{"num_hidden_layers": 8, "hidden_size": 192, "num_attention_heads": 4, "num_key_value_heads": 4, "head_dim": 32, "intermediate_size": 768, "vocab_size": 4096, "hidden_act": "tanh_gelu", "norm": "layernorm", "norm_place": "post", "norm_eps": 1e-05, "positions": "learned", "qk_norm": false, "attn_scale": 0.177, "bias": "all", "tie_word_embeddings": true, "parallel_block": false, "extras": ["capped logits"], "init": "trunc", "init_std_qkv": 0.0361, "init_std_o": 0.00905, "init_std_up": 0.0361, "init_std_down": 0.00905, "optimizer": "soap_variant", "learning_rate": 0.00119, "lr_mult_o": 0.902, "lr_mult_up": 1.45, "beta1": 0.95, "beta2": 0.99, "lr_head": 0.00849, "max_grad_norm": 2.0, "warmup_steps": 200, "schedule": "wsd", "decay_fraction": 0.765, "decay_shape": "linear", "final_lr_fraction": 0.05, "batch_tokens": [16384, 32768], "max_seq_len": 512, "doc_mask": true, "train_tokens": 149000000, "max_steps": 6067, "dataset": "wikipedia_en"}
Each number is 128 + 24 x the weight over the matrix's rms, rounded and kept within 0 to 255. Layers, rows and columns count from 0. Numbers have three digits each.

# layer 4 MLP up, 768x192, rms 0.0826, rows 736-764, columns 144-191
098115134148121154128119116144132142115133108098135165110121124167108179156084073129156105146167165065125111136107088083146134138114152111121135
144080156149124150149113092138145112117138137133146146148163109143115125109147106153098112121113132141129129158109145103142152119131129116135091
135126120131121125159139134093100129085160117142060119129119125134105058131128124154140160092146144141126139117098163140098117132139156093140084
148141132161102099100086114145161120152182160158173103160097112169108172118099134127147112129136123125095159129153148116141117076181135139170112
133077145156126142070103160123145145138141137136141119116114094119126129121139127125145156096147161143150154155172179127123147188130086123175123
175101131142137112129098111169108137139158145126102124140120116123163127128134147133094127149149091151123123118104121151157161091111134109162105
145116129131134183118125070134157107130133107119096094165083143157165146157108122147159134134109109168130140116101123123115070162118120106103129
126152109127102134113140129144122141098124127069105153133128154123138121136136134122136104123069122140206142109089162152127113153104150155140110
138099100155137131141119149105139153129107131103142149138090151158121131136109116146138148149110122123137158144129068128152177108119102116097156
132102120152097128139113167136091124109071149126117110135143092153148157149174125136126126161192122106141116149118112172166148126130095164162143
114127122129127129136165092150118127160146104107143144115141114115122146103107124108113113137102133158116125150172132121117117100129078076203124
146097136127149131145113147135097089143146135126158169165115138140138156154111110142129138137105133133088133106103124135132139102114092141154161
149086146116129102080074141128160144119110138080084123153094162110114150119085121142131124137120152127132116150117096099119110113085126148176132
101122103181120140116136148112124144127129094115131137111113164119105144074122099144105131124080112119155151138110104099149099104120096141090103
158128133135098083143132097135144152160140169135124148088107147158123144142141135136122105158151150153138125116101162104111136138161121124154099
115146128135113150126120127132112116156140109119141134120106141150118134141147149126141149149095157118143112113115065165122146145148109117131147
139124116147109185122131137134122092156090088147112108105116133113139136112110113158132159109115130115148160133135166105144140148122144111133111
137107101151093104115119101106151134118130101142137125144144113117127166084086136139101128132135109128075117199142157105136099131154105135160156
147143164082130102147106118122117135138140077105149144063091124106174146174116152103111094115111127149088092107166129129114128116122128120107072
140141106128101154121150123116146153132161143074116123120145113160136108124159149114108141120123172100125122092135160087137149126092142130127121
138111105112093159112131108113082112145142144109111179153137162143121177120091155077126128148138167137107124155160131143117145147107152122125107
108116122073137149149191135124126129165122153107187071133174103132144175087119139138087060100151086125151175125107155168111121130145133136090110
154163144113164125126142121131127095152134145164115143126140122116136134093116143100082118121129125100124118144142139145114130139093132142184118
123104193121125107082142133153093129148128154110131123156102144128113087117112111106155125170109100128140110131134065115140052088084158130102117
091137123130122116130126118135159123139134139130106188155117126178076108129138151167134089111136150128115112139113156121109113118140131127136129
114169120171115115143133128108141198165128116099120160109142140118145129127152132131133100122170109124100104152104116071144124127129136148161125
143143101157097135080185120120124104118136156176108142125105170156152107109160100067095144147168143095116202152104125137159153147165119075168108
036111159103119151098150113126130099119131078141160152149100150188120129161151176104076132160117157146112131130155108141106109100144107146141113
097117166149174124093153136119061118115118177095142109114103139149124110127110141147123096141145106203142135113139121112149103106128090183129156
# layer 4 MLP down (transposed), 768x192, rms 0.0533, rows 736-763, columns 144-191
124094115081118155117168170109123117134156173111125130146128120141134120148128119115152139131152126089112141139100126140120165099143149162157109
144157140160147156169132138149118109147122137162124120132123123164152104137100113122142132090128103114133133113125159155116130146140119071112103
129111141109112136114103109158071091087142128122113118086135134104163155169121128087170131143126094148152117149117170144099115141107141189168157
136127098144168113136172057142158123145087119154129123155075114139133107095129159120066130120110146168080124121107166073135095113141128141133101
132163116115134135131106158129115161117142102118154121139154121139138073064109106128096120152081111195150112160161082118144089124071153169136178
175165131116122093152111103154138157113167150113137113192083138166105152121111139130105124106176135103169119126123110152138137129112143138096111
137124113147124143146095126102083142103169151138133096143145111156126086155098151156110164144154118135158126164126159131109071148124142129154136
126095154172176116139124104178117116176081123131131124138147092131128080096132114129146170136129112168108149126169120110135102098083151123099159
159110089185154148134134166123111129120129131133131145120090106155133125161110097132114137148133126144116140104147102121088106121146150103124157
103129124139089129101116141145108153132108113113139124121093120128130164142126100128165159089133034127142129125157112105138174167115173126157128
127079133121137124100122093116135139089143135102117114151132113133154112095143109170102078156100108161144104116128156128123124136150157134123113
107099091139147122114129122127159096156144106124111114183127078139154155128126137090101152118107161088111155099121091154104123181144092132139100
201185077125145110151138148175136114166100107136097087134109142130133114112132129123196130113082194151104099153125072132165113121164098149123081
129093157141137114131104098159133145109126178152125139134093140085138134133126129140126121149159170098098125124128114100107131133148150130136167
118168140120137171146153140133124130133160083120151127100120138160132146113115119157110111087115088082138151121110084121098125135151109106092116
133118116126127090160158131143142140141101149121142118138118085097126156087131152125089092158105111080132144149137153115158120101156062156168138
126118140105107126121169121115130118120154134184158096166133151132151124107138150161143130121121121114148148105130135123115116142155122112151139
110118134103128114143174102130111119104088129116155109141155141145105084091133135148105073137083140097115113122092135123106077135157109127130142
134146145143101109102101141113135123138106182119153157126139119145142132061123138138126128145097124158088121127121154122123126129125137105135131
144125159101158130079114154066113160137141158131125103085166119131129104101136104144141158142110147113129114097101137120149156106155092102136128
143130145145130093127167131112102120134134128118135148104146081147059107158113084126194103154184101142144125126146124088136125098128127121123131
153112116187150149108110139141109083129126100161107128165109118128138105134114165097113130122114110115125119086176099095115099094116123123145178
129112119097146133145115087138116104123096096150094150100146122156124071134130165118136137156106137095140108111069132142119141137159123088135134
088120127095110110121146132130126165131137122162145150113121164103125157160146145133112151137140133132173112099070155137115126104129141135059122
120122146134170083124142138077129132054167123158125145143113085126129144164122125141154079132135123150128151096170170139171107151096128121096105
091133100135123124165086140120123129126146110151131136142165162126112108146134167093144154104148127157151063127125140138105162139175122149145126
131149081101165088124148148146095113118121151072169110156149119105157139148102111137126104130137144116133141129102117077106094095133095150119133
166174078098086132123129126151143136141126180129092143092101104149094158151150138135154136087145156112119120125148157113153119153113090133132102